Weights of a small GPT-style language model, trained from scratch on English Wikipedia.
Architecture: RMSNorm before each block, rotary positions, no biases in attention or MLP, untied embeddings, normalized queries and keys.
Training: a variant of Muon for these matrices, 13358 steps.
Each number is 128 + 24 x the weight over its row's rms, rounded and kept within 0 to 255. Layers, rows and columns count from 0. Numbers have three digits each. The size before them is the row's rms in percent of the matrix's.

# q: layer 6 attention query, 256x256, rms 0.0299, rows 62-79,190-207, columns 0-255
# k: layer 6 attention key, 128x256, rms 0.0299, rows 62-79, columns 0-255
q62 085:088159101156122136106158079158119154153146110132135130126115145121108165147106173172118122160143145112130094140119144099126091144117149118098117090114173116111148102105142135116142161134072137144122146153093141135137117141106160148120149158123122097165150130109095167095117143143151135126137152127072150132140097126103177085138120118122132134121109159164149144124161129133135140143154144126135141144142101161109167148123150115131154114086112120111152139127133112128135086124104107124090110138111146163107129176078105143141137110130157181106142144107148141147145158189098121100127140117119135152114161165130175166130092119109106169188106104168156152133083130130140079159121142127167170103110102140117107168093122085134101114115133107102131153164180135105151114093153133
q190 081:101119107107124136139161105111134131138131127129157129166170083143126101129113156108086109134129114096126142140097140116111136134152146106137125079113136099118143062099160105148139120130123114126147086146121170164129144129092091140115106130113154185122161135100108180114108126154115105184112115140084108147134076150114108096112117113132128134123128130175128128073136166163070152131159121106136135132145139133107139154129159128135165160117163143153158137137093123128121125108143126116106123179102172164146125145113134141147162147133170143136102141117090135132116121161114133149149119131168141098112143145132082121131104107121104145151133132137111133142103137191134064133076128120103150111093128118145115073070111137147108165095120082104118112145111138094156151101179119
k62 094:116102112116155125142127117090098156102155125131130111142102154097146119118135158099093106135157129123143087116154132121125092110130121103143152133124189105150134140137144150154105131124115125150124126121155121114166133111148120156134093135108147116152130112101106144154125120146102159183104144140117149204131142132102101125119106161159075159146123112116113121103114078131150149083124166149116146117108132120138145100111142145120074144161117129100114106150103122131103160178114153161148149109177117133125148139140135109150135121131099126169137118094115109126142154105147113146137112087147105116125176122124141109083085188175130108134150120160151106085169143158105079120083126107168146117175113156056128103095103087141121096146127087152120118102156143147176113135139124
q63 097:119055125132145124141118126130136128102166117177158183121089133114147108091131123122100103198133147126125114130099132134136087148125091142137125110116109114112092142113132131111088176150161128086139120107135098139109125140140162142115119156122104127131151134096143126130116113145122123083154104137141117079141153087124109124148160124130086128111116076096138088145136137142099156107136098136120109128134171119160106106085128106162092115101137157128142154110146136138140065113099139078106124083171107107102160134118135130152113102160140146144110121187142124105069159140143075141124112106121133146141106127085172151099158155152140133116096111168096153152136156095124100146102133117152146136136137087129163147148142159118113132154123116086149072109124096140143149115131105
q191 099:132099147141113126131102163120123123124087124111134151121108103120136171102088112119132148103127139092148135111113154111142132112090123105131117118107133117138130157123119139081122145140148152110118105181189120113111106104122157156111102177100115089115126112123097131134145149145171126129124141163147091116082112128119142107161102103116071114118130118113118107090126148125092121149124126159117097132110120113142133136141134114101146110091137155181136138133125114129158103100096147144116154071124135068114109123103076179099109121178143116148157107143154122093129144086112141142137083128182119161103109100096108155084133127178165104159128129133125101092134171107154147141128055118118127125112148170120154145113173182121133158165132159125137114076101106118142124132114104
k63 097:139177140135101134178131159108144128140106117111095126132120098153129121093130127149169145108125147147132111123093111086148154155084155139150123113175133094125102132148139138169123115121152127180134085145111147139138151135137094082099116133089126120081124073121109130120119097133140149103138133121138120104110114097138141098139131091153144127131144124133172127127147139084126170128138102138113140109131139147175129106168087132121154128113152175164162138129171157135141146101108109146161115165074105096139120105114128085156149159129156139085144094105122126153125115117110136152109123182157127102174087152148149093143126163132136135131145193133124151120154117125148140107085131098131118178078094133160096102160141109091111162145151156143096118147077136156120148155141110
q64 085:149160123143139125111125069131132102176131130130106107160120166129112110111175129117117118142100125117114117111133088138123157122142119170142134166147121119093125132141129138123125157119144111172128157144084117181165116151106106121158101110126128154101102146101135135150140143097152134164148159132091151127101082118121130078140159153175123156111118116125103142168146132140098163130126156119118116133119146099176131118123159107140100122112145092167166111125135104132137124105111128092186145109125160096173143094110117161101120095158130144175089141100154137121106064128078110130119110132148144133138085118118119111120103103142158115123097162116096134079128150103138131119133118081109136165139137143196098097099148151137131109106112163110147101082104187105137136082111117
q192 098:151114105156130142125103112148117164109156160106100151138110157138158126127147135216099116131113118139131111128095109135107156110119099132171185143112132134119135110122143127135157124105123100117129132098155105136169144111136124117126086140133122126154142109166106118157124161132128135137106143129160133157108091107162146090143159130129121138086110135100167150159118117134154092159074106132145129102153107111143127072178168158150097141075104140128141116137156131112112142116116077154167111137166169114114177094086100152136193118125137114144163140189133101134131110091131112103132136103127142141140148154096117061138097103098113116082105108089129109119123127151112147100114115119134086127150121111155122100144121129118144150149074134152131099149101161128132096134135088
k64 098:105089100109078119100122096127144107129172140105104124136112122110163145108111154100109130150112161112134085146191120106096166118106113158109102123091126131149175114133119120124139127140113141128073134123114148143154142113127164139169126094119128156128143162117098121144131128154139159128107109158136102144125090117081150124157107139182137118176137163172148127140103080106149139133161130149172156159142091151113111129133110122109127149107171123141125096137119148097124155129137143098089127112125120121104113079088125139119133151148075112127108145047156135140147121146148127140101098121115078136134146144133102143142086121118137095154126125140169098121128123195151096110131139168152148140129160128124118095082156137127153134155102158123120159164174135160115079102102127
q65 102:094099090109126142136128181139125137144118106119110128131082154148129122096117174141141156107114094122116118117152114186127141098141099116098112113109136140100140144122133142118151172127141111111124128132139130138156097140121133098104125122075120113133118101143099153116078153127156084106133126100095154101098144096160147104130148117134076165129140103131104126162131109136142105133116150139161166137096134116136096148141104116101126095108125169131152136157110119089149113107156224112146146115173149159069140080143128140151152119133135163154141086129121090133169131085077151134092155134123127111182147134084109120117148123137149070130109149095194123119108159153113126151150107147132094156165166135126126122124137148161122122126155163139121158111100105157122137118129118
q193 105:155103167118132148117170109096132115148147120112113121095100097161088106133161140127150106137150101148148116112145141153147140162142159100102143114112085178142135135105119122148076151107120173175149127117150111125151097094134113142114111118139114124125098146138110098142143134122121174118113141155156114149120112145130150112099164072152106109188166104114118133137137093143122134141109146111174136134145107119152108104094075141119148123095096166124162080101116116127158141145143146112098133125125166118095142086104107119138102188136157124101114098096126135107128134078101160113096124145122144114140132107130109141094174146163123144143101131102121167131090164136123116144158113099147151070141150115165124110109172139111095101116167159141166146093120125089087116167105146
k65 098:090110090142177159087124125111144099096122096184089140120117153106153136100141136134124114181071148145122134123123161094123108120115155153146130125081124114130142106098115146113148124107110166148112106137125142115137117137105137119132099157158158143110139180120142109142116153139106129109101135121141143117121111124169104117138064145124136153094106136137154155173120082108125112138133106093090124141151125154107125118135185096122134148117144126107054149118120127121105116186132091093118144137137095064121124119150171147128169114128103108135178101138089114130155163136134052106151131135104117134141133116132129113172125141134119154100087151156166090106138101138132142123071119104082133124151120134129104129146113102133149119106138175148098154148158130131140133086119151
q66 093:135128130134156113119136130136087120103119084171128173141146160162129104145122102170100131116129150102128109151128155116116164129157119126179116176162108124055155118121139152150194125172096098134133129093143137115134148112170113139147153131173139116119136150118141123158145163125129144142158161120137111115116138118131097164126155148145107097083128132153138160102141163133156127149072112139152149119092132144128105119145136121123134104169096142114116108116129116122142112116144146168137159098110144125142115125121142142126101092124120141082170154152135130117094146165157143158158129102135149184146125196096107113121156155096138150102162095129151126171108137076163110141112103135118127113160167111126160129118139077147141105151075116094122108121126136137138102097196120
q194 098:131121150158147106131121140116134171157169134120105096155123184161143111115109113132053068125134148135153106118147123127144178108117139129131093133091127135111150125138093166108128156160103124138136121156149105116161161106136120171114110127119122137145138129128098110122128132148113163128137141122199101190099154137148141188132142165161109095153132137115162119137166109124157087106097127140171151114152163174150111159166076092100143095191119130122133137111104118148122147150128150134130119131132088133150136125117174103151146093113131119128118130141140121136130115168127153147145132120122132097096122120132109127148147134109087118119142112105119157157118112165179098149124090141125133142128156136084171154159124125070157119153093097115124162132151128133127133161187126
k66 095:140150118151113139115129108096142145169135106116090142114145130147129116135147102115120162098116104128098148169076099125109134122114124127104092177086162125115150118157117175104106115132151149160106185110104144149137159130140142134150099113148088113113138085105110136102136140137123141131105134147128169103154167112125172116147130130168120113149143106113147133126151121104125136166097132178103132109101164162125153126138184058165106120131103083129078123119149155136156109145126132150157137100145098150170148119144164163072124118136071093152138119119109139130147148106126085121082115097109112149117110128086152101108112104127156125101110156137121100124147133105165144141079141141159123187096131142137130115094149117129130100152146176123168127171128151129136104175122121
q67 106:185100125095148098188142109132082129121087131123099106138108112156161130112090117108125110112129100135164105143133174107143136152111134117121177105126134121136174155162178151105165143091102115121123125106066123116134111121124089118151154143123091096140138112120131114102139131109141139129111084148138123165143138153124102119160096158147141137153131107155127105108128093128117146095134130194132124070101116103104129107082125119099160140114128096099102087127113101167121117135131127164138153137109117162151151115124108125110102152115173131128149107156143147149142155147156133095104104103111128154114186117129115106108133153117131152126133082157139103150097117113070137082159124143136079149089109116135142127090143179175136130159117152122134132112110066113096111129135136
q195 111:104113105103114161118103164128143079123137147123119124126114071127084142142105124093094109140109104106129085124137129146137114129137143116117148123121122081137190116163139152131115148123129140099115137116090107130123120127118118137143116091149106102119054138119144129158144140118150115128100126112143167101191150187115144064130116143155162166129115117148117061114128126156151158142138129138135152111170067131167091158098124109100156111121127066137118107173083127159092094128090147094125160147100137146116122093124107127113115117118133158122139111112166163100140128186133096144128102102107128081113128127169108122113121127124072139144128109124127128167095148106118121133109123106116129147123105150122102104115146148134072161094109127154169131129126118129161092114147114
k67 095:143087125144162177145101145134115126158151136117149128152092134082113147083119136142135119134131107109072145108111153163108129132126159160130111143126106108097155130111090100077112135124130173106096060118137115118143104099135162118136144108145151143115100125131113147100171084162080111128126146139092140065176138179156089144107166100120112145123119140148132121114120122141104140123112138146146124141129141104107103153170112117123167133153148106087126160106183103126157073089108112171125108125160131107104127133106158120194119129118106129135112116163156122143113182149124152159128138113132144096122113157147118162140135117142125143145135116127111132093162121079103161161149129135152103143138153142121117152140129098079120131097118152131141172135122157149094155157168162
q68 106:120169102133153191108098139145119136134120141119106129146098146131056110128129180108152116133125103147142099130111130154157158184152121132125114133116134154121181123136135127142109109086117081138136152183131145152099158124147119146107131120083120117120116150124101099172089130155089128145132105105128156132183136110128144127097068144088153112148097133169141139164132093153111173107101149125161109102152123095109090148152134110085121139134115164152132098090117120129119169076094115138127139160113153102108138146145108150115151127145125128097142147133134112075111088144133102127104090086147162092133139119167126114149116121140113141163123101116119090156056110146105142119155153149089115132139115097142133099111108107137137083116112127150173142107106143127103150130125132
q196 110:118085139090118102088149140112117110146161117134106142110109136123127144097146133103139172136139125130118160099140124105115110134162083074125101156133176093108175149131160152115107124112124097097112116148069115139132106146173123140130156141091168133122117161145125103142087140162129109166151130131137140105148155131086117105098113114095147097137164108144107185099123130118128172150096162116169128120120075145110147115101149116141154123139109151120108110100144156125092135126139123141138148176114113146100141117148139138116112094116111132134127174154102140116132117147102154105114132167124077085115135113154136094167134068144125140133120142097085136124125108096109120154119202136118178137162104125107133109109123130117095109111151092118095150163169098113105167157098160
k68 104:162195111128140108138109107149147142167118142159129146120168089116130128163130104149123175105148126152113130115140117106120134118113148156078138118166117110137098101139149078143145143150128086109134112099154128112141117137100122158105130175088130162085143109120162109138141162153149120113148113154132143123135138161145072115163113099127149117178094068118110122098153139165131134159121113114136098125114144141105161117146107132162107103147136090122144137125122149176135063140100071107113093098152100124150157116154190162108127142155146099083141135103108124114142173158124136125148171189129138129139140153129098161140107080137131126142141162139153147146151138107120107143126090114105092123095170128118081121170130135129115159159133154114141117117141138137128092126104106
q69 092:108162156115113126210119106143154123127103138095183140137120121148136129125167143124146147094131137102123142142140161124135127170114132104193129140114122098056108105099161148130122135074133106137196109105127136133117081133161138172145150119137152162104129133091108122134147120124129095121153090090114155137144127211101116172137163122146157124121100103103089096167136141131121125128120141095152135136133164095138112124106099196065123187125108077132094117126081101121140146120130132123155124145116160127104131143121136160109152112149114121142130154163111126167150126096103126118151158126100155118131096140140105125103151122115151139103101102102108160152129127137123106105162122124121136130106130135147151144119144089122130141146120112126095127120134141113168093143115080
q197 106:151145167084139090140123123131141149122109155069159202119145116138158181098103136133093161120138129138125126134142122148178142160134124137121123163107108122123155102110149157139165161118154168098163134146104166145093109128098096145112134125092103088167124123089127136102150152127131122130129136127128151135169108169103122156119099137135141156162133139174112096133172114152087167116144138095137158116135128109137139189131088167060117153105137124175135104105121162203132138128137107153143152156136155116162145123113151132131144152160128104113133117174127136141142118127138141077140099105125146122106147146125120176097143151135105081099103118108101118122122134138095110108130116155139126143097148095111127155148144110133136113114160086104140127120169142119116114074121117
k69 097:075152157125130132134156147160119119140137109148149174148141111110150128110110149182113135162130090121147103128118101071099140158136156114137148148161163118142159136153134096166093130119100144149127147136105122165149102108132102140130126122114120145110145135103096179130105117134127172167119110144102150132149101130101113122130151145126108154085162113087126169116111119098154156115133117080134120110166120126158149135134145129138117116119131131118151122171140127126097104138122124061173133086155087136104142087126115129135131147117129156166154132143122117110130106121135131104130127133145115141123162127143157080135088103147097108128117137124134090101195120134113110062116077167096160122164147104089104088084123176114118180104152122141116112110124073102177143090121116
q70 091:137124162154134130104134146133131119082150174110125155149079078146137116138162094146161143100114169107135151131083160141134134150138107146142099141105130137093123112115096097126127117111093125139085146136164103111084164119128142120129080115125141128096135174156121130135147109136101113103074145147134139146156135127101129098147127130141109132146123154107156138133125116128095120106158122164122125134096162116150098117085094118099188132122117154141097113104113116078128133142118151129116115158129158120153116134130156136113148130128074168114144113139162087115155103134096125114092116140122154116089118103108128050103111104109121128141174118097136106147106163161107117204143100139128170130112159151138117096107110131082152170131143150138129088111163090162106107119071117
q198 093:137125106145115141105126185124130122117162157157140164164150096142136077089116132105128119168106130094112121099119120179139116138160117153138098138120110138111112129130106100151119163120121142121160139169199154101103165117104130095154135117131184132157145179131102092107165141113117120065060124115119153123126140144114123155131152126106154118132135145102145164115107119148116157105130158167117104133152130127107105112138102161104152150138106170130116110113130130080116142069093164169133115166167136124162137141187131106110140140109092128117151119144165132150151102083138125114139109117077101171116096091113124166107169126098125147094113107151116128145148133137166173138178143141137135141135151149133105133118113135127144157128141128144143124125141086141143146084100111
k70 121:102171167143122158143115103121115140156112109169104118170181137147145145131131099129130129101123152115118133104121113167134162106144118143150121103119123135131113115133109131105128136134138131086137129130154118115106076108156073093150164116117117070104124107100133130144122094111173143137109131102141088104103156083129152163113121123112170135137140150107144110107121162151112105119108119130083125106123130149130103164111094145145102155143123200089116107131177139153122117121160149110120134128137097119145082131156116133127163092120150103093093152116169085149149121085162121127146150150096109131132087147116167152105098146123135140117127143130131133119081124074133156152171108126126120108094174157116091162176153146173106125092137147113139090078113142157154149138158171
q71 095:135161155127155132122134159144122111154102141116079102115141163098127143108135135129110116172113154095171143151106127123128122140191174136126121115153104131092110135133071148075116101104138127072119118138099121106157113112082109124180136138171117111109128203094137104136157116144152130154126109129145096101117124140114116104122123158109113116140111094127122132148130130116128165137112125137101139139125117162070145152120137098160143112085130093138166133134119158126140116085141126132162120141107105109119129110102175131094153149161183094125120111107124118126154149168109107105132133141166092101145145143140169109128129127103176178124150104156115128140077093173147124127128157172125104145161131120112103147123135073121150096152114171128128152141127143106125075142164173
q199 109:141202115138117105089130140148141098117122148082119095110126156136174098112120141119120103156133080142096116138108106090095136098167116123107135155112115141114170092122123114197092121092132147108129118127082168101109119155119107147151135141133161104153134128122126104126114124108162125180159154127156150117137132116127155079110120136129103148134124099131141153117104164124154135161152133099117136114128089096116096085150120137126101101120163103120124105152137182123094132132166075106128145169126149093114145113160173159146137127135137134079132135121126114145147150163159130157132135131148103123128137156124175107177081115103146138114124099151131149127113152181133132135111138167153041151134130126136130121123119093191129102165126096141121151139128139146110130120151098
k71 103:130091092092110148150146084134151137145114107125159109146150135109093146094131108110155133152106075127080110140095121127098118154092142111124113075115135113126154128123146117153143113149132116074168102143133129158116136087113126123118109128106123154125138100134130119171113079115143156148120108154147121144130111130159117166111147071112128132140109119102108131095131148132125087149116140107083127137102106111171102115117115111134101103090133167123123125137124163178065135164124124125148176122119167094151176118126120141127140134162138174120138132129126086147092090122161157156168138074146138101136168139097138121128096132150124183075098177142122167128142091092140116115115132119140161090105133151102102128116144143074141142120177161151125096102154131093129143132149129
q72 105:114099140137140119094134120109133169101126146138123163139112112125103120096125139156119087112149118074111144134111176104130117099138176157115139183138124103137151120099137124158126152129104148118127133138090170172090122171121062160117132103146138106158131103124136138124100118136131160149103119129129148150186137118150089139137147107181107160118121097132180140116130151133115086170130133147141157130147136190127091163161101120085106120093137116145134109106162120115079102112162149115102127129129117128154165091115147141099110175105161133161090083090137070090107125149125112099103118120154117156108106132146106141136109131103134092116133084123135104132125156142103126116132149131131142167073118117170119141140146136076121104130157106140114184145125136114117117134087114
q200 115:132144150128163132114123110151114113117111148130145112121121126130156117170102093118095128135108141121121127189151121132116107129072178122141151104116142090118153113127089102145142144127176102120143118123078133122134134140115113152150153126178170125161097124147164120135146134129156129133130159081123120117166133132110088109160121153105130127077080126153161136139108162082097131079154123125170123185160083133144147109137134181130112101127165105130144127146146120138128124111124111159137081108129188159111115113140133105120083131102159181147096129080150124071099119156151190129132092136132104162079156121139090154082161136134125117134112114174145145148136180155132171126154089110156152114112134127132126112092124128122140130152140092134138128125119118116148132121114114
k72 105:144090161153150104145129195118143125089165103127117120138117102134115160106154136113122077131123129142170132149144170120143165111128124180115133139141170148140136097135174147130112140112126139141153147118111114134088119132110155138082140128145124165112142097119095144114173090123105112144124143160103185138129120141142120127172119154139133115139137157122090070110107126093138141094090148136143159129119096108067111121061147152118118173119102098167096149187095114106104148118128129150178155113112100178109126149106134152126127147131106179136143121085132102130139147101117134132103127117110125101086128139179146121122127108115132128102130158184117080139136118106119103098147121122078101175096135145133151125136120092109142153098116093127132100152147100133121118125156122
q73 100:129095125140149122120136097135099149126094110145142138088107108126143142143133145130151169108132103150152133127085139117154155164183114105107140104116147137117107104157115127158104124087153134139112120122161120114182139133124139089129170170101141151127154166180107140082139107102081105078108122133134097136149110141144119115120133136155118141123120126120147161067166102172090150055123142154148088152110111106119194098122129131119121086162148123164116117124127116126140109101173111102152156105133104146106106105165103105121141137129145132115131070150114166162097121142138162121123145127119109142107107105120145092125096159133151175141129134136090120146147120123089098140119115159124162158122112082117110080106159171104106105121116105140171090117141117157155134165122118
q201 098:122128116101137150112195136126140144144063151110174134086148122083151146138160141139150133146113130099129127118105120134122143098149162091158115095132130109142152140124132135173129146127152089117102142165121116127121121131121161104153123166151143125118130147139167115141120138111123153096067097100136112083169120118164119138107100143141160111145103143115126142144113114096101126119094170159149074128126150086149162093119115152138131153152148141169108136147092114095144136068153157135132117119143113143097154103173101134134164121176129121115113119085128152138158106141126161130152116141108121099119123110173122110109127126104153163137089097102153146138124093124175083173124108144156153093142167087175159086126122139118138131085094161131134172121138123161148169134125139
k73 111:142100100105147146126152138085158112083134110120143061149092100095152132125128094165125100130136120097148135123136126129146106153069143119104123106105109116135137137134150098109121131110101106151143115131108101063124149114107162128101129153132124151114119101127171157134151103126092083115108131107151148114128119104113165129113146117131119131145145121121100091152125095121162131139154153130143120131117131110135132094106125147123145128135149106118158163110156083117124102144173118163091103125115146134099135150095118160124139148094093134157101166121139179118111137103098157080125171093127131161130203148109093105134114089138156121147114118111159114155111137113121048094107147107142126137159110160122156114084112127130122122071139093161088188110114128120109157114078117
q74 098:175161148134110127132141110109101092148091173138111154148094094173180127150120118122122090136141123144110095141096121102126138125132112118092142154110112116129134147070079151101107136179119117064143096141156137116156123123160126184124093135117103111139135119129146089150127111115119127123143136154125140071089152135156132163138157106103129129159110149167162112135153135146125124159124168075165115147124128168103100157157123083105152147159119151123143140126136111121072122110155132112104129125113123136121161110127131117129144121157090141119065090160108148116145109125099083129138141089088135134109160152116093081127086108080128106109135121116106099144159170166154127117121098110127129127097124140134089187129114133126162163127146132125142154162125116087124100134122139
q202 097:174135131169106111114112111137134164142139147157120091174117160115096110130159135097103095110110087107154114112113125116094127083118127140108118130118111115160077123140133136114113147118161113094129114149133109137139125135092132163113126159150136108114126149115137068120116108130114131117152151108128139157147119165121076126113143124094166083153142105102133089125158137147125121106107113098122114102122105166155072158126104165121160155160126154106137121137109177127120139083178184111135128144145144141094123138126155146139133119128098119106104139125108107155126106114120139133088171164135152127116133137095135069121174138141148205157116148103121097142124181081124126137067141153084099105106091107139147158115166131124112154122175134138131135167174096123116098123126137
k74 102:136100110120125088126122128118150157137175120117083157108104120124123099121105136110157128143126089113109125121105156081137141112130139159157122102136163103133095095184150123127138144137110175146139146176137138088133106125126165137106145124105145177107140086116152137136082119154157119135154108097113109151115142140102155103138108110138140124127138131093142168122163084079109166118144136116100142102090082159122164129147119126169109089107110125155149151110122184152123115122114136118129154138168130107099099156128163118094156132152153117108164131183096125077110119129117163151089099159168134099088103128116082158110131123158117138119125111088098127161147135130127161098090146140164098164132113100161089130123144123125117157101176113141118120099116103110090150112148172
q75 104:145134100138151148112126165179097091117108183148137166143101138135150108132137108139130114116076098141147096099129119124141105121123112101100151090112093094132139131121110143190094137098148149127125172113127130135107131123149145092117060133136143119126112124139088103120167148131100128126146098143091102112101145145083163112133124120100147123134141092116067109102164150119110157126088107102114173131111156170132110111158131078140142105139144173123123102111157096121142132159140120147147146153112084147164100104127166147143112090113112148100146125118117123172117131140105143166107093141131131124122100127112106103151152134137118161143118068156133122138101118055107116121112112150137162119153139127155121145125139157100087136127128133085123172078147151173146148083126141
q203 110:125171132130154175103116123158111102133088144137130130143133140100122116123148117103108160144144104149179090123157108168141097156144126156144077111181081119096162106128119111126099130134103081115118136083108129107120144126094107093094139174120122177087102064084125167118176139157072095157119101109146156138113127167122139140097144105153124119145156112131116145158136171088148120138103131166121121111170134101133128104163090099114172172124110145142116119127098103135186083158164151118127147120114101101109098109159133144134112156124121110131128106142110107114129164120130145107142111097122119130155105084111151150134148122108108125163135125115138129134134134114128110148161123150129137141139137085150169102122173119112139150172086170107122143118120103154152139120103154
k75 096:164095140121116113133114086101122143143114148130126112127115135113104132124130129084142135165156136144146119146149132089114119107132153073173139163130093099114062108160107129114128116133111150161121151140158135152143120092136088107125120123118102109138127150153149105130076116151160091151102138096147142142136096114157103166130173174091144133136137088092133136138145126148126105156087134134096104094096078109102132113131139123104125102177145167125182142104145129135109114110137147107127126156162149096145161084111115123129111099097157099106109150101118113136128099108118110110137122108134115101158123089113119128105118148109123170128156097163108212119142074127129113134100115137136113155139144133083135087190049155110151139122145146095132137118163106137119146149140137
q76 114:142138110131119122128159145156135097108155088128120132152104126139122154121092132136144138124135114149115123097097117111115158087118093148137108150127123130126154130144148148131134117105138121167096111109175116132153085138200158121104134128099138126107105135159112101105084139127153099107121100153168083159122111140098117161136124133155144093124168117048096109115124120112115140111147146106052130155089128137106106104119145113122165112116111123163129116166181135144112097151157155119158113122086090107125104124116088118138150135091111132133129098144173140174151084103136164120131147108082149157079098190135139116102120120141146149117163140114133094135121094092139139104064096160138116114105104115158128137159156146166135157099112145155144126144105106155143132098120116
q204 107:078096121119143114116103095147121150100189117169112143143152121129121124092140114150115109110091158124124147159096101135106126122106125138116113137090152133125147149136149174143124089138088102100125154122115127176103103174172155153138133102119141159128107114126141119110106082110135147119135099095150101137153143085104140137112101123136132116124160125104103143188142118167103133150138138137078137123124172149142110167150145174099152160096134125137126167144143133120121104099110090095114155133133107118118127117077085151113148142136088129150119155162154106116141104153114119121066154142116083147165117185158136105152137110097163140111133092131147110163071138122135106146074108114140107125087171103100130169110158112132149112117135151131153126132113106147109082125163152
k76 100:125146101113142115157137119132147137179112149116100128169159177113121139137174113103121103142086137097125160142153175131150099090120106130171113127114115131063085117145096146123079130161110143114160164130124116171121148164111120155095110105150171161124077167112108155091124122141169120129161141125171129101106111131132110071134148134105124095124085118141126158142133118151100128140134104119062142075105100153131121099099173134102136144148127163146128168106105111101144107121118120147105155088126133143129122127121108143111128168146164128129096116161149093106084114104082090105109147117106135121158135145144153145137101131148153137133131147147136128138118173111090120135140151152106110134091117124166148105157115158152107140175155163136133125108123093105127118094112171
q77 092:152140141154107165147145128100111102138109122122111139127116119149121097166154143148085112168096119132118148182149110185171118143151134166095164117119134128117120116137133132113122100096133084129118121158122134104180158108147108138139152141122142140168120139142150105065130144133139078139156094115126157093147151130118137112116152135105109171102109146128131133144097096137088092148185146134150117155144145143104109084142107127098125148110183099138128097167116095113161119130120125154144116130152148118100189121127132154118138163168131113105105176102115160115084140097096136142143072135134080117128186117153121095144113110142134120113138109088102105140128136092159112146131149111113136128064150139163156130126171122105108113096098118173133139113114112130089090126120163
q205 098:160134154143117106164148113079152124114094134110153119145114094118120071118130148097166115131123082081114140150133091168136142163145156129138143125113129143124144127152129153120103113133107146143093165123123111099144176111128105142166129143104077126160092168100139134155133160168108127098148095128110135128133140181127140104125130122142140137139078128132182116111108118132129111141177108123107111109135140099119123138130148113121121066173142149136163089088155159142155107091125105136103114145139096133124167141149119117131131138147078166147176110096156151114130112123158140162156083116129086129104155116152089130139154096142130147090118106089093124117110122161113129113156151104163140137089147161133139109120105142074130125092127125186115104109134142106107103111186083
k77 111:119088095139145145114143108120127130129145111137134104083121088107116093129131107108110131119107114118145136104128131098081084106138171169136149129118188122159147142156127115150130142180105118146098125154119138141139163131121191134096067123088152149139157134146107150111118122081094137149130147131149149101171091138183145112162123156119161104116106117172136130128090118103121116168121140126144153157149157118114120141160130149142125152125156087117136114171120137079103138106130144105133142120140148156095154112136128189102134132106110151153148186157108171159138117183116140121095095138124101153118145156132119130131144124136124147122124095121140118176097152176145108074144156129148135133132114135133124092086148120169138097111120124165150156159110124135074115117072142
q78 098:111182126131137093067149122127150158119093133103106174112089069133074124137178127136123118138104136128086187136151156100117127093137170105096113129146117104131118098141123142117114143145114100111127106109128132137128097125090131109123137103143123111130157133120154111108102155150155149103117103105113109143110150132115080148124152066104100108147161113151115177145197140110109138136098125119158128143153139111132146110168108129103123098144175102159155138126115135158114165125126131163121148085105125098125156146099120087114117150103150112116106105140143104093128194130099095138123099126109134116139144104130149135175136168118151167092124121132133146169094190156086108137113156101158118132135100106161149105155092116113166142105144111127118128123124132093160141117140100
q206 100:133161125133135127136130106144106156089071109103182189137147119080122129136159115123121135152132121129116118126101127120117133166145162102142086093118114115167128138145131086110127174151096137157140174153130130128175119150141101137127093153134135093132115093094139097132146117129106156076151070144106133152107171127139093104137159075123102127193105138128117182131126147144131131139110156102100138142151108122161108125118090129135127090091127144095103164101155126143157126050126130080127119126096120129137103140115104143112111154122124155143130141139167120090109140117119094117086076140145134139131126118119133140084125138109151112084117135119129161103124116114100109109128093093086117146091152112121165170131125099096148118081107119144156090108156129106135165137135127
k78 101:131143143120127087112102131108115167115153137164128164179158163135076112118130119168083136074119124135102115106153156171154093164164107146140141135134094159135107135112114126134163116130101114108116156122122116157129146144157129112140128132165138136152131125197106155084142112154106097092136155117167136123099073157147101095117139147074163149114090127151098124147155134125115108120095140103148109089109161123131101110150133154167117118101142105121117137145114110121085126137152103176113164123121079100136164099123152153141149105106159125142092146117123141125102150109151083142097127162133154140152099103091134120169122150155063142130087106081105093123147130110131193149117138122127164136117164102140110130149143131106152160118124117120109136128124159168123127137120139
q79 094:156139141141076156149117138122180099141146142118068095138147141146165128128109111152118143121163169160097098119147143113142123125153112104087147145136096140110098156139154124130111141149168149122138096145166148128133116128124105115123169157122106117142149121180128150107142087163173119137151110140120192115083171105130144123097125094107107142116177102102113108114145156182138116114141156102134074117131143117105137094132091152141078139104116144153101161141164105143102142112108141132120131135120127103169116108130107167125105147121107107114156138111123094082139126114098132146153117101185172122156138145113152137142169163140164155099080139133069108125125097119118134132133108154100128134092123149123184134110087178154149119123152145140142122156124109120142150121165099
q207 091:127096098122110137108113149134118140169155134122122156096148093106172124130104136124121191101141146114151095123091183161171106170171111123133133130123080141101166138168106138115134134076104135119146130091101145091135129143155079111151179155113135124127154110106138090166132146156127137085161091125076168121117164115137108117149101117125143118151137121123101126122137131156128116108158104152105120135132117160125138106183116158128136154085112146155095110131121100164115172149139138142137142152096129097126120149131121143170097153109154113099136107141116171127137144095136152103114147176121165103134143089103111110124160179131119136104094123107113108121096144135103169154132078124119166099111127088152159086145136105123165109077146102149140110168139151109134117131131128
k79 100:129114110129165143142117096144121137127118160160151145190150108118103165127111161147174173105095147147128111155139104179158139153134164143165117135152085159168093114106130117158115154136153110108144149137100081155132098143149136111134134114098119136117144116148144158131095129117135149108150108095140128162129153130121076156086137111122135149105117126107157126107126134125099122128096099129131130126135132094139097105120095129126179127159118168135094122072134171174151133122113147120131146113145099122136108145150135096135146164145109159112099081149167112155140091125146100111106145117147099097109145079098147101129130119126124140147163161091151129146132142090146169122133082115135140159083134092154113147174150116063148151136139172147153089073156139121130148156099132